config = dict(
    n_layer=24,
    d_model=160,
    n_head=5,
    n_kv_head=5,
    head_dim=32,
    d_mlp=640,
    vocab_size=2048,
    activation='gelu',
    norm='layernorm',
    norm_place='pre',
    norm_eps=1e-05,
    positions='alibi',
    qk_norm=False,
    attn_scale=0.177,
    bias='none',
    tie_embeddings=True,
    parallel_block=False,
    init='normal',
    init_std_qkv=0.0395,
    init_std_o=0.00571,
    init_std_up=0.0395,
    init_std_down=0.00571,
    optimizer='soap_variant',
    lr=0.0043,
    beta1=0.95,
    beta2=0.99,
    weight_decay=0.028,
    lr_head=0.00843,
    grad_clip=2.0,
    warmup_steps=200,
    schedule='cos',
    final_lr_fraction=0.1,
    batch_tokens=[32768, 65536, 98304],
    seq_len=256,
    doc_mask=True,
    train_tokens=490700000,
    steps=8117,
    dataset='wikipedia_en',
)
Each number is 500 + 50 x the weight over its row's rms, rounded and kept within 0 to 999. Layers, rows and columns count from 0. Numbers have three digits each. The size before them is the row's rms in percent of the matrix's.

# layer 4 MLP up, 640x160, rms 0.25, rows 27-193, columns 120-159
090:512461562543450568404534544627549471463524480540448512572567495531539560594490586431521453467503493464418437480463459531
097:542613473480477452507498529461568376440527515592553547580608545553537507522551528405546383505511492425526459553538533478
102:516491469506463560511459523469524486415562520394473449626507521445504525563532615436519541562507539574481468433479475465
097:481515572541498541447432553489548501494529476534486531522514471519490515469500517600483459419502534489517516448488459504
100:444522491520435528556565420468495569561544468522576471474433506589446552474516499527489559485569464538389457454527472515
097:520425517421489418484446449508520461465525526510575396403500544518513451610533495449566557434382602415565566508457532538
107:574497451445555428430403529542481598543432569570473485444541501602485473465539386552565467567489465519540530531506412481
101:514482465490521446471549431511434465451492585556496518463463466469540537501559518590470561583528447515599467524566499454
100:404410482581468508534432482466459517483438535639601526570490506565492533513489587466547455518524451492568508573527513613
098:469484527515502530587467651574470476493575499490571619506449551626457515482564528480444545454448483509518483439451537445
098:534527574549507518512487557413480554558520451433432553516471489517594437426468499508454526566427516508474502495512593552
104:553489446495493428471531511504469542541522463534507565501530565505518531480532378499475508523436511508443426529504479529
095:480514567505474433525431549521549425489526432555549435476433507488523455544547530511547489463550488379480435507544531456
101:462450561465470487525453485579551387486449500506508576493559455462534452571398552493426499462354447489614553482497492588
101:510480517488541517485476396445404526511437527531511474509492509491458546583481558580429581521503402546525517450498520494
093:500445459541418432589426462546475471516576525487553552509562570447458512555573551539382544631520480520398586518462509459
105:506502551557523497499493421536521421487532517590524511435578542497548446465523589572492437486482469492530500551516454538
105:470457473444506527588395451399429587498474456578476572530553567445469542479510501551526459469520541504506438551496456476
096:426416485561508622432540463445514554472603554479473537489493528404490479518459478486459527505388504529512496506521452414
106:524476560564575528503496514430522443601535529530538464466441525518508510551544463449493512466443482533357507508522453527
091:544420410480515526430491563525575543505467502527515480494520545399521331613479455463509500527499549560480452497515459467
091:475509513493555450563584485473535501503532464470494457454428581549493612550437483475468516510490500634525518479401483391
099:558439452474514535527502502511515452567522576494474516509496494531501410480572483508528564571552518579584512392541520377
108:528549544482527470514516410460451507451415564507516456465556557526488558522418551396445467510565492466545463542410567488
102:481561558456483587364441403424540521480510428501519491590437438541509612534530560510652430372499541457573505453481492498
098:469466514469497463488450493487516570540498527538476498426435567372565445523490543524515422481473466438520434527534495520
105:542448436507496540491522510463543468444515531555511475428467566514504504447577505418568401530433473539493453476432614528
108:507419545474412454542432480500574509530521550435505499402541449572560462505497513489538443493438544504559490457448424603
098:485546539535623456524549416493517471511436508541601458595509520439534501561493550560500491504441433476598446570404505512
109:526496551544515471502462529548484479532502560429441556494474582404518505502454476525399528506508516538487454472567459389
099:515561473471490580431533479608474526558501514458561548567484523478552503518500431455521533417553471480540558509461494466
091:477415440590468498515600471551583402569453530538521502449405542549522570552589478541577471483500502499467506526538469472
106:463524550531440585457573401453488427447494562506577414531506517520548585454495486482502464461523624484369447571497483438
095:460445488462459454527419434507340518505504583514526556481642489511530533536443452482493485563526474524583555490486492442
096:555453401537426506550530494520525498535474491411493460531603483596467501553537565518531486473496440503494466444494463534
098:473506491399435467492446529508511523603507490514550631548538507519430503556571504443532471500548576455491463396566408461
110:518573575451501453501463426510467509505571539506474475500536566417488512531509460515490618541527488510391473460511494518
099:574415544474506400444584533462509536505479588541501472492597432446551424506533478590520540492522546445558592479589381586
091:477546569522535492498479463509479551496473513385482469530469568536487467482490591542448511510489485519406490579521470597
093:480462480466540570458511577387549471523469538481486480507509541481522597565516539456630519363577543602511498534532465541
106:429429478511596577514463463475575533461521557460519470531449525507465505540474490525430484504485406577543545513601455537
108:564466476435423535611408448486516483542524522587553592557502529559492519468532522457574489427596499564475514484494469549
094:540449415437510504473513442491404580505512516538451494486570550461583446452620468486545530520520477568561550526504472550
099:625458508506538536442552515513508532491584603465535629481504503453471465560537511485533548498442603556518540410477437491
099:524480486611449382485483459470518579481496508500472495453576509547459521587401517459548548473414458561411526493513428479
105:384460426539525378444474494482474467557510474597459536438482443586540563557513602496497488504516446416576529558488471426
091:500423541517520511464490613424397458505581602525501508571514568430484490506462468491549623472516471559391541519486497396
095:502503514530462577497535496510523481516423497530548517523538503390585550531499469439522550399458522551415406363566600551
097:526547503474554514471542526562485521540615523507552542526510557520514545442528441501448515517524463524467533549512500449
095:509503499570512484464447430564526547600466527520528542523523506496550542491535460593562478585511522512586467522439555472
109:496527616462374537556471411502563558485475572495516465553442560356512491416425527479478422514467549523466471481541501491
110:420532455536481511509454507475525489525447487497518451513489520448546494499553491527500435449486508470539458389491516475
104:482501447462494500479515568454472507480520490515451610495534487528414548568477441476552546483537572435520430451483430538
107:562494477566440562541460489550578413421541550546504530545453482550477490516533519469479499486440397504555485598528521440
107:495472464507448481564491576505581511465421538502553495487486453500456434567476563551347507488520543538513431611417544470
093:527508553457553480508601448476508605525430536506544500482476614461464520492533492541521507525557421543528541452543536479
103:446492567444467537567451539518536451517483548483487495537539473592516506513460576472441557452547566519539466481542479447
099:619486525522464554469438480536522458520525464522583447435520447575590557542440475518446548491555551472520500663494386487
109:466538444533434483568488540589467450547573419536505455459520491529468508536440569465459502501585460571534513500503463540
084:511567499525508546510539450388485508448455540600473452522490565446539454477525493523530484558566495504598543473573487545
120:526470472538468510545631463517541413526516528512552542545455492503583418571454597537444549515490459570548540512467437536
096:526553514443490532564528502482530583481460450499482628501389537454466518459528514490470518549476537558442453418434443395
089:536557514480429468542556415473488482489451498536597541492506420471413483498537494452534490612524474412505538494493453528
105:477531445525528467429364440522489623483450461487443575525528530494454372420527503503391491459485607412537500460554456511
101:504472609531504564460531383427553566432517536576436577569594562515512508559501565461520467541543436476449440490418546424
093:466398518471427532543532478421492527514574521651469485483540479429456529586549543521539522505577481472490586485605501455
091:503470621544501580527449384483544484573500488527539444583521449511529484521498507474489526453540484539466469513492527515
099:544461452448407526493529511477476531446486571445432534409511507539439496528406476462533513531515553506524481499462531541
093:476448442569455480486498547540536493479468532501465399488411430495576551511593507569530414472489586470502510446422469470
092:562466528552544528492551390479463566583503425550531478555617580512477485497436536467518646493460425519503609541521450439
113:485482531512508525452508423474441483516542439593511416456447481422501473430490455412528489615483438495585473511489548450
103:522449530532459473484442506486524501482533509584450500531525558500583493435465511476405542469563449560476576469501556471
106:528520398490540482485501527543427474434508522495535474481518405448504517426538555485470518595520480605513502586529482487
099:504503506396479513460458479459468524556500494483557529538562515482462478510440530524543595480528418556579546518563515593
089:522445619511498521479573527491453501496515471534467562483502458555491509540556485503479408473381573483403544507525574537
102:445513503433414533607440530467459485551463386601428494540514525471519556423443582521447538550532520483484419511444507488
101:529614468457430420477522494486528504487469441506497478409443551467548517530511534456554463589517522498595519491485566483
096:571473465440499552467554497544518535470532587527505449482571635425538496488522456550472541510481493538569516583549592478
092:532506577464452481473529435467535456539397441450456469479545545448460471532458450483554554511506491576475445511476487555
113:463575493569421534419406378452518530472558530618406561547508491441496450557464515389531531430493475541442454467555398471
103:503568454585509506425532507508518465517638484490484484477436485546512454510525444447555520535496479465458447503466512512
102:488577539491541539424481529492553465555473547487573456533427574534477457633476445467489558509452467484502466523500485564
098:542615487490556522519550403493504425524581611515470532568418524533535530528514510448568521432548481597536407503543498418
092:490526488538500422616493434483479463564535485402542522512475523475516490484495541471424469530615510528497450496491466559
109:411482524516439432520523540512502550531407536560430484515541556488519457484535533533499500508538530545496503423562523427
099:523586501621541492464440462526559462505448538484485449474482480513541518536565515456508480419524520569406580506425400498
100:606403524511467462493645507508513491510462552508514562473497511474442494495535427529533486474465489471549547519453497404
106:534623534584481513435476526445397532494457463398550499478543492501612548400548459507598480523499525526447536538604471397
102:495488452510523495497501480532517477459515486495457573443448471617559572579451453513566517517501374584463504603486505528
110:542494534492390451516465500527519557418479572597543472503498509447555559539423500511555487548626608417556425511511575489
104:451539537545605512484423426469513496444559474586536521449510514478526542523497497495417565506392430518596536519573461513
095:523513541491536565500512471434423524431508431522509518498521567507557622461493511482522485555617491383533545495500505498
086:529472442459461488424544469477543474479475526546548536447507549474515479525491472517575520639476393448499531450520481469
097:513503533498516470584547493575349550531509436454458480444510516591536575519476504524477547520501450562506562435561467574
098:495539549545554569585479481452546479500494390504541482476524463472477470547425540495470568489541531495511495458582409570
104:475560472520544433487497486541581523475499501534445449481453544553563525468516463559373452526511496486401582404523501544
104:589570541540508442393442457472523599533527529506554571496640581459498489524473414549505478443473542494437510470492532541
101:533488531420460554533391509471466547488528462519502558491463518472517555482530438537456514614554538488486490498500595471
100:469471474562486494589552487523410508474475540454462574487463621531523538506457544521487523468594537570504507570470549524
098:560542540448533350503594473452547390496460575554541546475548493425502469394576500477583525571434435560505571465526604543
092:476448420549487572501464488500552439495552407477501404534548524505442539481411536490450477522447545500435457462502496447
108:641602583592465461431487540584455463549552469568459521457461484519525490457488494514492556481498446520622544505502513484
097:481376525408451504563396524517656426537522403484522564487474545502435569477473483475480507481540461484562604537561563498
106:434505545517495519461558410336462474456494432494559551568586440531471492517493487531538475447452467550395490552455487466
105:476368478460500397477543530418443487437428535509607535590494534479480601507454615521569522470574508514449405483481456418
094:481418509513454441495502433492505471455501520550512473571432553481540417550450487546446560554465465497537639525533607518
106:459471473585517537529488497426507422555493504473510455464544525438555628486423545493426530544532553601475419453518452500
099:495550557502550454506441389477589495474476545547566513557489582447533459568505428475557429574449434551533549434475542494
105:505474590506453498436434484469464466538446431591516542512490551539456566528531494408526473480566419523474541516534597636
095:587450565576548486508568520570488416502572539582414422511425511450501481544421495519456513601487506556478515438591544474
101:448520493586527469563536538505543460596494592489511507506511499518524411590531497626541502535475517610510514490471417565
096:539596542479517534555460455538460515450489454434409547436572533495491556506536429540531505505506481676618606556464498431
107:482497558487448532496549517395495501597398523496543467448564477503451524494504598467445518495467522464528480572530510557
096:516497488519579510528528450488530514591468435544504566462464481478464492458527502422603464475401476468507488490437512529
103:619552467392572422585462474494533452559465521484485579539489516492569472460505543436485460485562429462469551495510433460
098:420477516458487462490433453501562500460505522601522549512494556491498473454536465444446583528452548479554547505497387398
102:494502489521483484506450364523461508444536425521525417544572492512439519551432537589531557453544412491532418502529570456
093:542485452510572478450460540566444603545565452484553519503516486525413571482524545470473605529437523481450521491515500401
106:424515549544500529480560535560549398523420541485535532407408514519498526411562432591432487494518531488516502542484526530
101:556454525562523438534513456519490427479458662554547492465494513467517524510558410473493545505513440472515567599525468556
094:506501473513496527553459600506508469445553430501528502525617517446513457587533487439575341447403508472496468472471575398
101:484468492462484460531416515449568464447554559502454462531530455547523535588560528594534424530448470516488515473470489541
095:526478510532497546546572512476483506472528539437555467507499558476523503486514476469428490496549475480529547511492515419
101:595414469512551508499468406611473491578538475594429473440552503602526489495535510595548397524457538481483514527543508484
090:585474520535518527501480316489501496527522502570545505535566480475512562490563447519459563541556449488481384474523446479
093:538481497505522507548427580445551506578537527514499536442468527571499479545478481564575535476418576625447523514480466503
103:520463482550520606539518448598551477490608518535486480572473499540487520509425516512476433520590497506522633539543540491
108:485530565475388492537562461588496579427538507512508477537471517585386566525463491571589458506456499513531485515566415504
103:566568489450485599477440463501498491412432471424546539496387461484480487488556470523415458498513499598443410556528476451
100:552490507464468432485510485509555402456583469576510430406460503537464486518521491550506392444433557514508575435448410583
108:566495483476532494520562544544526468538500595467532478534512517525513531517459450557562528549534509406546366534446507529
101:532546499455536530435492448453446471512472520457470532588535495509437466463563435535469532486507449497554510662577534469
100:480552518525545499543480475405480483492451515517551558482619503523506501600487460496546471545452527521448520552521500406
097:554505453451566516470542518477484458529527527503543527527512503396433498579519493431497595506498538473460515545388381427
096:558508551416528464540507548470522604492564519520478477495498537484579464596426436531549538591471591524542532410532547486
094:524342488453547466478469555452560521467514523513506492477482531511533434509510585546497551551431481490470498466560440550
102:564453600515461546609456451555540481496418503553508505559504511475551547489449499435430419467503567528512655498463553483
091:465512445474475512501518424458482542446485445399478423373556576483577550452547531502353502519517539572499522489511516515
096:542536488544574540459516474532516535609464396553586531592526500440497565502441492457499546506396585521458455517508365525
108:459476614508532459425504464596440538531478528544554573473526570481446550483485567552500620498488571450456535436507528519
102:498510550510485463410436482504517532550493497585535487505480589470431440494542459470522498496603486515503462468436511471
089:502504503474497462523409437529508478547515504530543557523470486474647518600483518419413482520509432556487549451391520498
107:578479391482518474505451441519534526549541481622429568565453574632443472515537499444525499433503458503419456540522447501
102:515515521530593587533605472469496494475539532461445535489529517546539533545556497550501511550515510570498544502477537458
095:437502478485526483436630572513503525460500549534506459500551443519516516492432473542507431556484485563480525519489497489
104:493596446500454495489459450518473461458487516469510540425504484490502523632500578545427501561532443469518415491495533471
099:511411409493492427468464441486544533461457501529565489523556533488529510486539457603498472545352515520429546533393496479
095:515493455530501515510525465548554469544513579412466510605450533396549547461578489540397512483433504506548418503444477501
111:577520593472559456470546565400515373522486530563581442440485420484516492514495467547511475513353466476498567519508597483
090:519502472508420529563510555495579365482486492528527485498505470508570521538409540585422525527513506496540391432488536507
100:521486576603444507498526413545480530484480508521459492520434503437437398501427528486434526457455556531527546301508476527
097:447457543462580464566428518506504502463577628547493617454432563460523560532479487517455528478532444516535528493578494494
105:458505602516527518486540490425475448513429406488522472498487493530485490490553515455409462490502549457510446448509441458
103:511585523584502509427471476446537441527449532415500556585447508537441535585520412472493481493495491516502558524465507437
097:539478485464476502533518538515528484625494497464511541485545604484541493515498427537480414531501543413441432487534444475
103:481568456453562579504388459562466635530480505463447475489397595488558442517554534513462507450500421451503473526463564476
093:489464498590519505474449476509493523450491443466509528416468550441510552374538484532545580489458484618515515546379516464
099:500496518444459466506495471493563523441469472452517490469577545469591575550413527490498493482364555479482539483454445463
097:447470487482496384500444441519546515485445429448538473548462563491493538428385510418473603522547500499521508425582542603
105:471569634412570445483471403527436515493580463595457447538482504466466518510530447416491518371462510442640588484494501523
106:539440539498499472503533542563445490481508506551497442516430507535546515549531458464492576493499452492535505412465415450
098:485618513526537418403605449493490471561549581416481482495593520443501507539442470515517511625511523431529485518544504490
103:604566449552538491445574501509457495572484456421469596380429529511536544441570457552559491624496471490513417469526502597
101:486590459558514460617514507485441567447541514499461593522505525437550507441530462517547483568542466443545421472599522548
100:509465515443518540538431521520478468517489576577492509463483451561449428457584560467430481489531537549482564503477546470
096:492482536587465464528456464543507479482603508431529488459496502467481506548467483597578517577467506510536459606570506549
098:520499517498502561512503503468464504602523378505416550587530494451504507550445551514498555394353487541533587598517433390
# layer 4 MLP down (transposed), 640x160, rms 0.241, rows 27-193, columns 120-159
080:473462460509557477492513547413517522547522450478545477458494467515465437456574502553505569477594506496599592562505561564
096:561541440537440502505477454536480628490488505411599448504531425398473494527475467373511565497549531585553613518493514572
109:508526545533580454455549432601469519461495414519569468478479563523370523553565443556480463555500520474459515459457406469
102:499535427505553553578512492545541539627570522505495485574419524518499493456521351527506549504488400471506563471521513543
091:584454468442528502462455575551502494471474462484459505521586541401526481514481467471471402526428565498538561520424550495
093:479522516639513509554498555517506540568448514550512471562452505446486458411549433458388439493562461485442485508480540387
104:478583713523478539512529402537519425443517524466577404528491611523560458530452539501476500478493552540466528409517492488
110:491530446500521448494537584494526436627565442485568513516517550434518420579471477443605489497507519504397506541494449463
104:404558407517549568527530482414475505461492538459511494538445499507502601566515548462543564482540621537528396481512500453
097:427495538566469491445520487447536548482419525485551477597421564518490406525435522498524539511459582480507537558493552525
087:399454426413583512485538435606490466508481488588555479444527538447361611497486483522528486459594439500499450575467400518
105:539527509423536478540379463509644516505553495547492487526506492554542519603518563489534439514523484514463549518581567457
096:441598533532580477470494514560599541525464516421394488494550497444513610505457421478454511509554415456463549589491450470
101:542496546453421483518561558516492582468519548500487477374541506484401526482472483387541552529574514515414551498517540450
105:563485503460468525477460573498654387459437557505484550494541486513517430476515470521492476500486578583521560657540509530
094:486488539431445475440457525500576525502476499552416481452560461596563503496517500507525475522472450476514428516542414449
114:541460463414464484490563556492535489531550530371377462512426483466492558533517544407496596498476458495526498528471536461
113:438410454486475497475599413520465474506492502421436450382487422504418480480512563549549542480521543532511453576524379472
090:488592533520408421616583457490545469593401495498459539486549474582515473493523497512447446455485455536461520477493468531
107:501478533526564479590478505564528531446485545437480525518583495448572551435585524458530503573418502482518506550503509572
101:546587504399523468450492483504581528507625580569439538572501476504548520409421590459524545575545440509510513556503557459
096:524584481520508575466488586575439494536540426567475500468541455502478505505422469434419580520466460508466563483581568520
099:474517436484452500500573579434556439539431434381498480576509510548543380539563471507560403450492529524488507524547480527
113:481482454491407495563554481497466516503435563496511477471444526521481634539580527527545464448458474520463470509443490580
091:554482452611541430550560552597428465569465552390453533485488590566488443519459501468403542594517421576573544445536462580
103:557540443650530458567552515512397414483515546455439451487464456524514585525456470486489525519473505536566531525522568533
101:479585564468477424490494555481497515625482546576471592425431498544564532462494423423510520535555479520487523494554504457
097:482471429465561529410550519498490480514538490652487563631515525461437520591527551574498452519512537486421469554497538453
100:433511500471479414537520615460470428495546605431491510444534503534484436469520489454520531557496553495487547442601528473
124:447482511487531590514520530448559443544496423531492499505408545522422505501496448488547415468563467554525554487528458514
088:490501539497530471472450508413559442572526456496416468401550514476483505528487473466459476565506619529407458512639531520
087:543599517445467558577453574523431526445525497513523492584538419503537571417481536475429485470414490437496466590451552517
096:544446446448544398580482571550561512596535477466469612504573479523436421501512537421425525488484362523558534476482479572
098:479477505592595480530484540496502528447542492528473500457501531563494468530494549433534528509524595494383499438436479544
094:515531478400494496453395481604544408468497477524510555456430424513514456486461470463412533466553508535488503418515518480
089:583462583565476542536531533434578394407469449473483477528479485538501500474423503515483404526520485538463541516524611568
114:529511485494416537489465483504519530509522522429439440460475579609556550445462513560487476520530487463527484571547480644
099:467609519518485450458499393569416522569539419498450547517438514577491446467456542453487524551535499522507505501475528483
091:475558491497524546463489549505482450553452572542518414411454472466477466501525481489527431455576486497408531556487601458
097:570556482555500435505466449575428538551524478562563582495459515506456539478632499513505566558462573430493552509493493514
113:466474488484596471511429472500543600526461487511496576468567455428408525482561467548514500497553555510406509606602532461
106:472531549551575459456557540476495524512477478402426433434502476438613444522465466501485507553466516454478532617588557490
090:440546494529490495647504474537493498466415493555548491537447417505521521504522482478517532452565464472494545447542510502
106:436496468599573541516463503480521512477531481489414548530435479457570517519419545440485550488525486483483482436486497453
108:456464465399577489537593512517404421513483419500477478486527558445553511481583547507426522512498554513442445441541519465
095:593529515474505576559519398567538567459471515486561411465481569499528491442553464514426497501489490644512554517568469596
091:485490405501524494492519494555571523576520441556562504537595500523509457438493552511505532564527506430548501483540465547
091:516542479591465438478515528456558475485506463513461499498512530659403455510508554501473477570566519468535561543568423569
089:452446501534409470515459495507484464431426479459531601508420447489505468565446538469531534489468410507506509433499462516
091:495463517410510557522550420383534509391395518536585506455467491490485505533476514463415441401576642500428583459612487459
103:484516473555462467498559499535468486508472345457552555543485469602503550489538511521537541511479561536522488490420531384
109:574410544517463469460509397541399611397554508478520504504592509516371411484469469455504497578464495475502569616550411550
102:574502483527462547442512510501577508563392496553556419497442525393516505480536556451499476495469456517531553578525601429
110:522477498494475655423586422478449442541502531454472543466572533416456483554515554515505559421456552554411528506527460482
094:477614534507576511409452401511455538535551458497438474539457550541532460471553479426598531518462482494435502521519468559
088:532487466446478495449388482457486452554508442418580550584473406456515411480538466485504525537516529544570546564412511408
100:544549452564569530377456426508448565475503456474447553516448587445562511501563492499593500506487426523480483478533484577
086:426481486484514478434551504414436515457541471462415462529439413444434455539554545496533441448468502497476478341494488541
101:489409575486476423503472434492564530495492588505506562534465542535466445498518439504514416549418525505503501412425563501
095:506579574521548454570461467530482560522481606573533551473452438440495470454545527552407463515485458555586510465558518413
127:614418549535509532446523553469519478497493555590592467525516588564556612486519501466516528527424561550437451517498445500
091:507575478563490533471520451611472493461506598481506451399624526498511476529512488497569479489551476464584503616490559524
088:391586479594484538523543516588448540507554472509421536594505527513489545477539476470495477416527559526580504479636535476
111:509437482503482546520534544546564486404551521465533451544509541529592481488500381449467487460540503588508533506602584466
093:508580529501439462529488585562467504591477490476546486448457431407483514506542526506496537479488561556479419524608518524
092:528566469478583538498571511594575517571484522452537497516499503575526424494451448535403495507494484459466497483469457565
099:540512379443503476554437492589526563532515461571456520467581509491499538416547554588541552456534502519544520529505535558
095:519539567525598434496470430493482506573607459525603476526527450495545541481539440503428489406530441445470585527532500455
095:514541490478467370479455469482592481473540456516538582524467513556456558498562499557459560446546438394523425606568508585
094:487533527540441521499492471476506489453446470539457529474460452510493524469581480584380448548459593435552591513424531477
104:399485462404536575580524524516546487536476480529590517449556514481480512568547625534516535472452469511474538516434553472
101:552496507477558454522497536554526462403486517538654549494510521446362474470504483514531495544414446482501495502497443561
100:582533592502372543523456484463579567597465497456503548469481515548484489556491495380486524499482505447480468485493501524
097:427558416570441387520503488587564500541427425573464453512464539556525502428509394479478529499453500489498446437463516456
086:417512528506592520481471533548544486430491489494484518527520424507542486468454459489446601431558523525536462531500507472
102:501470463568452470380525446437545516422595530466455479545485511490547486578518482508575436453440529534534439375522463604
092:419439508429539434580501469518490478575470562504542519578594505519507491432426421583517499536438519476472554577457451555
098:462516423544519425474467478476492493509514468469465517506422462624563395452465539472503516509510490458411510444531514510
105:627618451502461504573540528585490381582524415455509604515486466584534518463470472422489478567493513459528547494516634556
095:614400578439557475459531599536547465516454468423592525442468442557533488476505451575494457483457523571564483532496531517
089:433546571437540484561495482546489544511365536529531416497604499487608472491455557501540531544496493502520484419449463478
100:546437559511482465542416458523480517442489513450418510474470512530483483413549513461385459559494471582497503485471523569
096:548420540494483458503455543465489458546353578454481559522584574534436474451477503595426475590494586440463498514546453450
093:463547586518434505437520542580520518485483467551456502491593512567533471545520524492526504529469519506520494591527524462
118:486570487514561530440436467440508495509437492423527534531503568440585560539505533556505525508586588519524455524491492541
109:449474547608509437494465457586478542429431482535553493547555423434563457461483550407530439615447587469494435504532466533
086:477581509492518556511377506470512565440543514454534499519513499487509456504471496479492518562485555464471452499492452631
105:485478502350456489521481569598485507524528451486401599587460538467497444589472493540443561600510406506546429341428480576
086:514533523410540514507523486482558529462473525556546471555536498461374469542547483438497532410608610470494515400571530460
103:565548478468551482407552446453439565441491468502472519506507473483502403554560456495429530494345449447514491422506548460
103:578459634528465540443635543533487431460505536491436455539486565432529444485527606528585475510553411470406499508494605554
100:533542466456367472478516395483565455479423495552568505547511567448476517599542511575422514460514495520565560462420444541
089:550609413533515416624449498526408476446477451500496519580552452521526483480511573461429486416467415419472546480638465449
093:523491506549565563525472476411554469447444532574519547534507475451409549486447486500553444478565534484451514499545516395
105:508429485485440545421533514495480520485549535482428506517607500555516476441537487513440521434580612585479551432511540574
094:479461504485515562532553530421594555547462458440546563475525449479520515548436522439546518453464573446623453542399425506
112:475477483522437582492560556549469433434547506506446439484499382563485553522500638555511454532423467472518500500462525497
098:484551489492475407402537446566437410492502545454494471526549526467488429436473491439562522378615427621518489402505467516
101:600598525472512530361483524504520449571604468548526502551531392550507502431553481496498523490502548486503532438541467492
092:425392506503450590473406451521461529520510545485488480523456487510501520537418431440512566471615521512558504455504468557
102:421454384527529593493506505453514465500507565490402515529559531403556567548529517604526505472440484566497420469516424420
106:404406439406550523564453530441478493457475513517508502600618485433450408534578489482415461605479474527518445543503474506
090:513590545581523536468478529442405476439563624502472442495473509545474501475564602476484460436460497511480419483514433505
113:479433463508607573456489598476529455604523523446442460504448654533502502512521443560488435452481530446543526553511450501
117:455400429460526513588575514555451514468432543429477466503504493379518505467531464461513516475504419566494493493562481501
092:458572485516520544529530489557517532480468463495498462563638503466548492512639473448535492472550501442475486505506447434
113:561554515499470493452552482512562504480515490504543512557585503509481403488566402480528499423520469466457497441522481511
100:526438495575455571552482557477493443466573515463471505553524481523465598486453553492560521454552491389496418564500458417
100:537462475451479508557522593494557531475544555485506462440515583528526418488486589553452542473404505485476538484528486444
094:387441493542489580435443567439504494434491564404525584387475503548484481562577466441587483468572512543487506465504548446
095:540524515463417451513447480486381552471438434559544469461514456498519568451445467440387491497500473503476469504541498455
092:499422529496535507411489482426512507539499571573576443481458513489577442567508521452470431567612445458489430445490521525
116:561499459529522484534495459562548432489595536569512551486479539465628461543409432519550526581546479499480466440587444513
094:511540554446529473456507527409532544410440507449475525448501528529454515545405500556463565575593592588523515489532489456
106:493470522544510530501575505584397585456519474414521515438494433530452583504428554560542490506453412516515474557478509566
101:431513502490564475456531481499546523446539466540549524488506523531519491558516561539486495460447420487484529492430560589
107:544531570514467530439484525543508464604414556580465458516532529364507454441637506439501506430451438538492462557471569618
097:505617542491404516460516511506512497566469443444497553518572445555472571428424532520542564435487505485459528533427570506
102:504555537507522521542500499508507541519567544506511459493443503594460521554504615420517422508462458513530490452536543475
102:562498458474550518513428399560553521541507450448502578503522484472494623394517532521502510525495419450527421463522450441
094:543537510466548545491585422479444478547479502520443506452484442456507506497472462520544559495483576490505526541404376569
101:531482509515539502497456503548434452546557580428542602483534521524393479518516453490516466555529505443519544533581502549
105:565542500477486577525496403589508618606411470542520508528555411450497503529497426453565514539482507606458519469576542501
101:395453537575519590574409479439610473514392500492503509456517486471506506472461479418518444485531445459577464520497518526
103:517416624519481433411461506552538417442523478438507509559504520379512470447458415467491499403562489577513511541424440558
102:396515473517459436448512484532479447468495522532478487421533543506551536499545530556433394484518536430532505533523459454
129:521488428366511517436426477459455543502567562502495501515454493443519561503502354538468539465398453512412541516479454532
114:449461490596474479611561457515503507459491521537483532619556533445603518407473550498503492553523558507513463422503509519
107:480537513479483473469524457476547538519536528454464542545520530540531456507534428512514594487534502491504549534504468462
093:422483432476499577528487525476527537528463571441455510558593530430552502452406528438556509479553483538545452488536533454
108:532475548525477553497423428549447475583470486494454524554461451547521484460498530428553514467431465497525526446509453383
098:419587502577576438460510602512461560488526449541557512501525439440487484502548531435467554574472544495423451449392409448
090:561452503528419526461464537458505500445466510491489444524446504527474443469627537556456474470492453489492520490550515564
101:463524604604443498473477454512486520484373543517543522535456568470537466485519462572412503572488467553538520535488516472
086:480531405601530550455544452568451426482459574426554497495543466476487487465480489452542435419527489534422470572517412541
100:514465543469573502464524523524518467681498491502476489431457468460522546543456504465566481563584507480516421376441531442
093:470571493458540454425520527460458539484507454481528517468448526555402489543530493551577551487507530478548416509552497418
092:519523514567519445507442575426482505480533599544527494655574399434444447504487491558549499510462484423495556493563466493
109:605457503531500498498492537444513473533515516517534358438466500529511516485508432435428500490460514507517455483519556474
094:510510417506474500560465530388525461467563499430473466510438431454508468505550491380512380513497474540540541503542469507
106:515502470467533489612521516496557489448479486462438559479531426494512554388482500482479507487469528556463592443550525554
090:563468521494483448543501559479479519507528533454535509480574506621470550484581466537527514472525490502526509511547406474
092:426517577544477521487481544526476556485405457447538516453522394422447555510489483534553516523498503478568575534478498494
105:537463468508438472436497466534397494486506436514456520494553555455563519549545542350513480515490488531545562417476408478
100:527551485614536493507441482508476508567498576510539433515398507452508559420499481503568529439512515598560490512493446552
096:538479495473551561506603520569466545562517525524542510550589538488435456502484428504525472484508528505433511514504441535
124:552499526467516435468436427473474448525546503583471532458508537571552473514635515517613523478420491544518383506561537442
101:527504513529503499574516459598466466515524474403489506482534369546500489526522347522455548489533602550479577568505531523
112:422479406404513489411562524534451482460446504564469516531429525512556578465486555511490414439496544531508475514516399525
099:471498571542497478462579551527420543519535449519499556522586555560480426502462449456537470421448555412572464524563584511
092:476544477438480481480438564484434488520471485439542539533568537516590485524530465503525477576589452454444384663516531486
094:513512454541344494448589462491517456589504428446496428603428432554402487443549534527566485468517582551426434510520444550
100:600542468493496481502539518604499536496598581539496512551513488482454473534418512503580530542489431517520605419495426562
097:481453462409473573573624502538506508493581495516485459451603578461570456398487522497511559513560537455525539443524445542
094:464600532478506567353480515528517484452529507425427455437550469440449520500485544480545559431493474510497569495470486518
114:550474412511498490528505505489591567455571522511477484472495475514542461508444505495553510488486466412521492519490468662
091:480572464409532422509542486486482532594557520544456396534518464513514472604522495429526446556586473455471510470569453541
098:482530468457490511545475494407545585529500577433460523499477510537457526415532515419512537486501500560531532473476594483
095:539569533441475551521595486438491456562544473571484473504552432546430507496603545456422518469481483540431507523469484441
095:550407405551480452508559431497548516409463499452511494391538460450553481439440561462530459527481534504425499510469488495
095:437501474477427599517445513429536489557599455475490566493544469481408531437435520489487453503391538529468495564522551559
101:545476509461466455551450552528432557468431437551465545471456399597514568414517465467534489401497500560542506482474537479
105:395480607370405550476509498548509455484560501539517496539531554462416399487553511532493462396467541489496518503419354520
113:484463548472463525476409490562469499517504541505513454546509519495529448544476580501476507438490561507565569605492515473
100:529469531534447510524546514513464474457490412484466557487444494512483498561466519477556498471457556482557443426516470556
099:505543462457415465515483522536514557518511508578493507590478479437500477524462506419461531527459468473448519438377475365
106:493517454517523538429408522574356532611407501525517549423563550462480414493521484537550546580471506499421474428458552478